python train.py --head_dim=32 --hidden_act="swiglu" --norm_place="pre" --positions="rope" --init_std_o=0.0 --init_std_down=0.0 --init_mimetic=0.7 --optimizer="soap_variant" --lr_head=0.00473 --batch_tokens=16384
Each number is 128 + 24 x the weight over its row's rms, rounded and kept within 0 to 255. Layers, rows and columns count from 0. The size above them is the row's rms in percent of the matrix's.

# layer 5 MLP down (transposed), 320x128, rms 0.31, rows 49-57, columns 0-127
size [ 90  93 102  94  93 103  94  91  93]
[[114 106 123  81 105 123 137 149 132 124 112 123 108  74 100 161 113 132 131 113  99 140 128 130 160 100  89 124  89  89 118 135 192 155 123 104 134 145 109 132 142 134 119 125 132 126 135 105  91 124 127 129  83  82 116  96 135 125 161 151 154 127 149 147 197 125 129 110  88 173 125  97 147 116 165 121 117 110 138 107 173 125 106 107 124  79  77 161 106 143 154 153 140 141 117 109 134 102 127 163 156 126 122 173 102 107 110 140 109  91 144 129 128 155 145 133 103  96 136 116 113 102 109 136 130 173 129 132]
 [119 167 111 147 123 126 106 136 102 151 139 103 121 110 136 123  92 118 139 155 142 109 106 137  79 137 167 133  69 109 111 107 111 102 115 111 103  86 126 141 140 146 122 168 146 181 149 131 145 103 178 139 140 148 132 125 121  91 145 171  96 154 134 150 126 125 111 124 135 124 189 111 141 157 112  73 147 122 163 120 123  97 106 128 103 154 139  82 105 136 153 110 156 111 141 159 166 104 111 145 107 109  95 118 119 140 105 123  81 132 113 124 134 120 149  80 156 134 122 101 158 131 104 126 137 136  69 101]
 [ 93 130 127 104 119 154 150 123 154 137 132 127  81 122 143  90 165 129 102 154 165 150 119 121  73 121 102 134 141 125 117 124 125 122 104 157  95  69 150 134 160  84 130 158 123 151  92 137 184  89 148 106 101 147 118 159 134 112 102 158 134 110 139 122 101 159 128 135 111  99 118 155 153 126 137 116 149 133 109 144 119 135 149 139 118 135 148 129  95 120  94 154 114 122 189 127 101 110 130 114 114 141 152 166 170  95 125 154 107 119  88 150 128 162  88 109  93 132 135 104  78 125  90 105 160 146 113 143]
 [143 110 120 158 139 170 179 133 142 146 130 111 142 102  89 176 163 134 113 130  87  81 156 101 112 152 144 188 148 185 145 146 121 136 197  89 128 103 136 142 142 125 122 115 125 117 128 157 133 122 133 143 108 139 144 131 101 126 129 137 132 130 125 116  81 149 121 104 120 139 143  89 182 125 155 157 107  97 101 117 139 117  98 121 132 150  88 147 159 123 140 181 132 158 136  91 160 150 174 128 132 113 160 120 173 118 139 140 128 129 138 102 110 159 145 133  89 154 111 133 137 148 144 126 162 125 135 124]
 [ 98 136 114 141 148  94 155 136 113 130 144 111  84 109 145 117 138  93  94 152 162 134  77 149 105 124 157 145  98 181 113 165 145 112 159 150  91 164 129 132 121 141 106 145 174 174 130 137 152 156 182 142 166 119 110 126 129 156 134 164 157 117  94 134 123 162 141 182 122 127 118 141 126 138 143 113 136 120 133  85 155 151  94 103 128 169 110 143 108 142 112 147 108 160 127  83 114 114 118 120 144 111 138 184 103 116 106 155 104 111 108 171 140 133 128 140 100 122 114 145 126 111 139  80 143 128 130 103]
 [168  96 125 155  94 128  90 138 102 134 110 162 125 137 114 140 135 170 143 171 150 157 117  87 157  94 132 124 131 172  94 138 119 126 100  94  93  98 155  88 150  85 120 128 109 114 108 130 111 114 157 104 124 129 102 123 140 128 159 112 141 117 107 151  97 162 148 144 154 136 135 124  92 144 100 138 108 163  92 112 139 138  70 116 166  99 124 132 166 149 149 122 135 151 128 130 172 158  58 113 119 124  99 150  75 109 108 125 113  97 100 166 134 153 143 112 157 121 143 141 127 133 124 116 140 139 127 106]
 [145  88 140  91 116 123 151 119 142 107 109  60 149 171 146 138 155 164 136 138 145 134  94 123 156 135  85 140 126  99 155 132 139 124 131 133 109 111 120 132 196 138 133 159 112 155 159 124 149  92 165 113 137 123 141 144 146  85 130 151 138 103 122 100  79  81 105 114 133 133 105 107 121 136 143 100 107 101 122 122 128 137 134 116 117 134 142 135  79 133 152 148 104 127 112 140  93 132 109 141  99 123 105 103 142 103 144 137  73 176 120 137 161 176 100 123  90 149 125 170 143 153 129  91 148  96 121 153]
 [166 107 146 119 148  71 147  94  88 115 115 134 146 147 170 148 133 154 109 142  94 131 190 122 130  90  92 132 110 126 102 143 129  95  79 161 140 104 171 143 160 152 132 124 120 128 123 136 178 115 166 121 126 142 109 159 161 112 123 127 121 149 127 146 102 137 135 117 101 148 151 155 107  90 111 124  83 130  95 185 139  96 168 101 143 142  95 135 127 114 159 165  87 105 135 158 101 112 107 116 148 159 120 125 112 132 138 114 152  88 137 145 140 155 124 119 171 138 139 126 115 104 113  99 124 104 138 125]
 [115 183 143 153  83  90 156 146 126 121 108  94 113 136 152 155 129 146 140 158 130 105 161 101 141 125 114 128 120 115 135  88 118 150 104 127  75 142 157 105 138 170 121 123 128  97 158 144 108 121 148 142 189 167 121 122  81 114 145 130 110 129 126 144 163 126 119 146  98  91 146  98 126 146 162  88 130 133 111 123 126 143 135 126 118 152 165 130 125  99 121 139  99 167 125 114 152 153 122 114  87 122  97 139  97 169  63 127  96 119 132 152 124 105 167 129 130 142 113 125 154 162 155 126 108 106 173 164]]
# layer 5 MLP gate, 320x128, rms 0.331, rows 50-57, columns 0-127
size [ 92 101  90  96 101  95  92  95]
[[148 150 115 177 137 122 147 136 139 138 176 165 120 115 133 194 106 100 121 134  76 103 114 122 152  94 125 117 145 109 169 122 113 129 117  80 177 103 107 140 135 160 139 138 115 115  43 116  61 102 141 103 151 152 139 146 129 146 138 101 151 135 141 129 127 122  94 147 122 102 139 111 166 121 114 130 113 150 135 139 143 118  99 131 124 109  93  88 143 108 135 100 145 146 154 176 131 135 126 125 122 142 135 165 107 137 127 165 134 143 131 111  95  96 100 120 172 143 121 141 122 132 104 150 112 141 148 162]
 [ 97 140  98 140 114 117 126 152  74 106 168 145 128 116 155 121 187 129 119 156 119 144 116 158 133 113  93 134 111 142 105 113  99 105 134 150 137 122 117  96 124 132 128 126 125 153 141 134 155 118 121  95 135  66  84 175 149 114 156 148 154 170 127 130 119 160 111 159 114 108 140 105 114 131 116 131 114 126 152  52 166 138 137 162 113 139 107 123 137 169 134  84 138 123 103 120 110 129 154 138 133 156 140  95 138 124 126 105 147 189 137 131 134 124 104 180 142 114 162 136 156 151 124 125 115 116 187 159]
 [168 144 111 125 101 113 122 113 118 119 103 100 135 141 143 133 154 101 171 144 129 145 151  97 147 109 124 130  99  79 157  93 152 133 165 121 146 135  85 130 114 154 134  79 137 183 131 104 153 109 145 106 113 146 133 164 124 101 151 156  77 101 171 128 150 116 100 130 124 131 139 134 106 163 119 154  93 105  93 114 157 133 138 114 137 113 127 107 104 147 179 150 112 126  93 146 135 100  82 157 158 148 120 121 135  84 127 136 108 144 149 149 128  90 164 118 148 174 156  98 131 124 159 116  92 138  91 128]
 [ 84 140 101 121 113 108 112 156 121  61 119  94 142 109 104 113 127 134 133 108 107 166 140  84 116 141 104 135 104 151 103 147 157 151 110 125 131 137 109  96 117 105 137 151 120 106 151 103 110 153  53 140 123  98 144 127 158 165 115 134 137 145 156 114 153 112 125  91 117 132 121 147 117 150 132 130 118 160 150  91 164 173 128 119 127 136 163 111 147 138 142 126 146 151 105 147 107  90 107 124 101  93 137 130  70  95 120 106 157 114  97  96 121 142 176 141 144 125 158 142  96 165 134 103 172 121 103 155]
 [128 120 104 130 102 122 153 126 107 153 158 128 141 130 163 143 138 142 131 157 139 166 129 138 102 126 126 164  72 160 130 116 134 121 105 117 153  97  91 142  77 121 149 139 138 115 148 126 136 106 139 155 124 145 122 107 164 110 130 125 143  91 119 138 126 177 110 159 147 108 107 185 116 131 117 123  99 144 181  98 111 105 105 111 140  52 146 166 108 129  58 110 106 175 118 147 140 102 137 160 136 146 138 100 170  89 156 134 157 127 127 128 121  97 129 107 116 114 154 118 109  98 149 119 111 144 133  92]
 [127  89 138 102 141 155 109 101 113 152 118 135 138 130 110 127 110 105 169 133 107 165  97 136  93 123 110 129 140 109 143 134 113 132 146 127 116 116 103 121 194 140 144 105 127 150 107 134 147 136  86 154 124 105 140 130 129 114 133 136 116 151 122 138 145 127 144 229 159 141 126 100 144 113 119 110 156 165 132 149 154  92 105 109 132  97 137 114 164  77 116 131 103 130  82 103 134 118 113  99  97 149 152 124 132 138  84 149 110 146 106 133 118  91 186 116 160 173  95 120  89 111 141 135 136 153 160 145]
 [156 106 107 164  86 118 115 154 125 141 100 160 119 124 106 108 141 126 129 137  75 152 151 136  99 161 117 132  97 133 115 147 109 115 110 147 117 111 164 113 119 112 167  99 139 149 150  76 123 150  92 178 144 114 163 118 122 121 143 143 122 120 159 139 147 138  84 150 109  95 124 121 187 133 121 153  67 143 111 131  90 111 147 117 113 154 123  88 122 117 131  83 141 115 131  92 126 143 116 135  69 127 133 149 114 119 145 138 176 126 159 159 145  95 122 123 159 133  91 154 156 150 147 117 127 118 179 123]
 [120 103 135 141 133 126 146 138 138 101 115 141 123 157 143  95 134 169 146 152 147 125 145 128 138  90 147  70 116 121 133 141 111 156 150 112 145 133 114 144 137 126 163 149 195 181 133 148  84 114  96 119 172 158 143 138 154  97 159 148 166 137 146 134 136 125 138 108 112 115 144 109 126 112 118 105 124 133 151 142 179 147  96 100 150 126 134 161 103 117 142 157 159 105 120 108 165 105 136  99  78 104 130 149 124  86 117 148 127 154 186 116 161 144 159 117 137 128 139 156 175 124 135 139 134  95 173 171]]
# layer 5 MLP up, 320x128, rms 0.307, rows 50-57, columns 0-127
size [ 99  95  91  95 104  93  99  94]
[[118 181 139 129 114 140 155 124 125 144  99 151 121 153 121 112 102  96  76 121 129 117 128 143 147 129 120 158 106 151 135 181 132 107 116 121  87 120 145 149 124  97 102 135 157 108  87  93  71  96 170 113 146 134 136 146 146  91 121 135 101 118 134 126 146  85 148 114 148 156 136 114 135 120 140  98 110 113 122 128 105 116 105  91 101  96 135 125 155  99 122 155 112 114 157 158  89 132 133 121 153 118 149 107 125 115  96 130 148  85 161 145 131 124 126 142 149 121 184 112 169 155 164 161  85  98  65 129]
 [144 112 133 151 117  86 173 112 133 150 158 135 141 128 131 104  95 111 114 135 128 167 130 161 121 144 116 167 122 144 104 132 185 139  97 149 120 142 163 111 149 138 154 136 108 101 127  72 145 127 113 163 100 135 123 129 140 119  90 127 158 150 143  90  97 152  93 113 134 143 151 170  88 109 175  75 113 115 147 133  78 143 149 142 155 113 147 146 148 158 111 103 118 131 100 144 110 139 174 134 197 121 121 124 142 154 137 117 139 143 111 123 131 121 152  82 142 147 143 128  93 133 118 156  97 151 154  92]
 [158 127 139 158 115  94 122 176  92 146 151 105 175 101 123 105 115 151 102 117 162 109  92  81 112 136 152 148 136 109 135 107 135 123 113  63 111 144 178 124 134 104 117 133 115 116 133 135 127 165 109 159 147  77 112 120 132 131 141 158 117 118 111 174 112 105 152 113 119 137 150 140 200 162  91 129 159 108 107 109 110  70 138 103 129 148 115 146 139 166 125 107 129 140 136 146 132 137 133 148 154 160 137  97 121 144 148 193 135 108 132  96  94 111 119 105 142  98 140 138 107 142 144 142 116 140 126 119]
 [151  81 125 154 105 137 116 123 164 114  93 154 141 112 109 122 123 106 124 164 108 140 118 196 145 140 179 103 105  96 101 113 113 142 147 121 145 100 132 168  72 161  92  70 135 149 134 116 119 121 157 103 139 137 107 142 169 153 168 185 166 122 177 163 121 117 128 118 122 138 137 126 127 111 135 129 150  89 145 118  92  84 151 135 139 109 149 141 115 121  99 102 128 125 109 147 140 143 128 123 100 119 108 140 148 141 148 111 157 150 165 118 119  83  92  97 110 129 102 104  88 117 138 130 143 115 129 132]
 [126 159 155 143 123 135  95  92  84 125 166 115 104 104 133 140 141  93 100 141  98 133 129 117 199 112 187 104 116  97  96 146 126 127 111 151 122 104 108 114 114 115  94 107 116 114 151 169 148  87 124 153 155 144 167 139 102 113 142 150  95 127 114 154 105 145 146 106 128 104 124 135  91 174 163 140  79 123 142 147 135 137 130  97 128 110 106 123 139 110 100  72 142  85 123 118 139 123 164 143 128 110 132 153 120 147 107 138 109 123 155 125 143 165 130 161 134 145 131 121 140 141  69  72 140 111 140 126]
 [166 167 160 139 158 112  94 158 162  98 102 126 115 116 111 139 113 189 166  97 148 106 101 156 102 137 133 193  98 102 166 136 145 151 168 145 126  88 126 142 133 114  99 120 140 138 127 128 110 123 128 140  91 189 130 154 138 132 143 128  90 122 153 137 130 131 120 127  95 139 103 158 135 116 152 128 150 136 118 101 113 110 132 132  95 161 131 128 102 139  97 124 120 127  92 117 110 129 153 138 160 124 189 125 104 113 117 119 107 124 182 132 162 121 111  82 155 158 122  90 127 118 109 124 114 126 172 161]
 [108 132 128 145  87 132 114 111 107 152 113  89 124 133  94 171 132  71 100  79 201 152  97 137 113 134 142 144 115 172 162 125 109 147 143 131  99  95 109 158  78 140 129 128 144 142 124 147 115 132 148 129 126 112 140 147 158 152 141 119 127  91 163  95 139 135 108 165 113 135 148  96 133 118 124 154 157 155 117 129 152 173 172 136 111 134 129 126 134 166 141 142 126 122 128 141 132 149 146 133 108 154 136 120 133 131 138 140 143 111 133 124 145 120 136 192 129 125 133  85 117 118 171 101 157 206 149 154]
 [106 170  90 109  90 119  96 130  78 129 126 144 151 126 130 103 138 136 136 125 155 171 140 118 137 105  91 129 124 122  77 198 161 117 131 127 124 130 110 102 115 115 146 125 105  90 106  87 135 132 153 116  65  77  82 111 141 103 106 137 156 122 121 102 131  80 117 124 170 146  94 105 122 106 111 137 125 140 149 116 118 121 127 154 119 122 122 107 140 135 138  59 137 157  88  96 143 122 122 143 116 127  76 133 134 136 147 108 118 114 136 147 101  89 132 101 107 109 133 136 149 149  97 107 138 159 119 102]]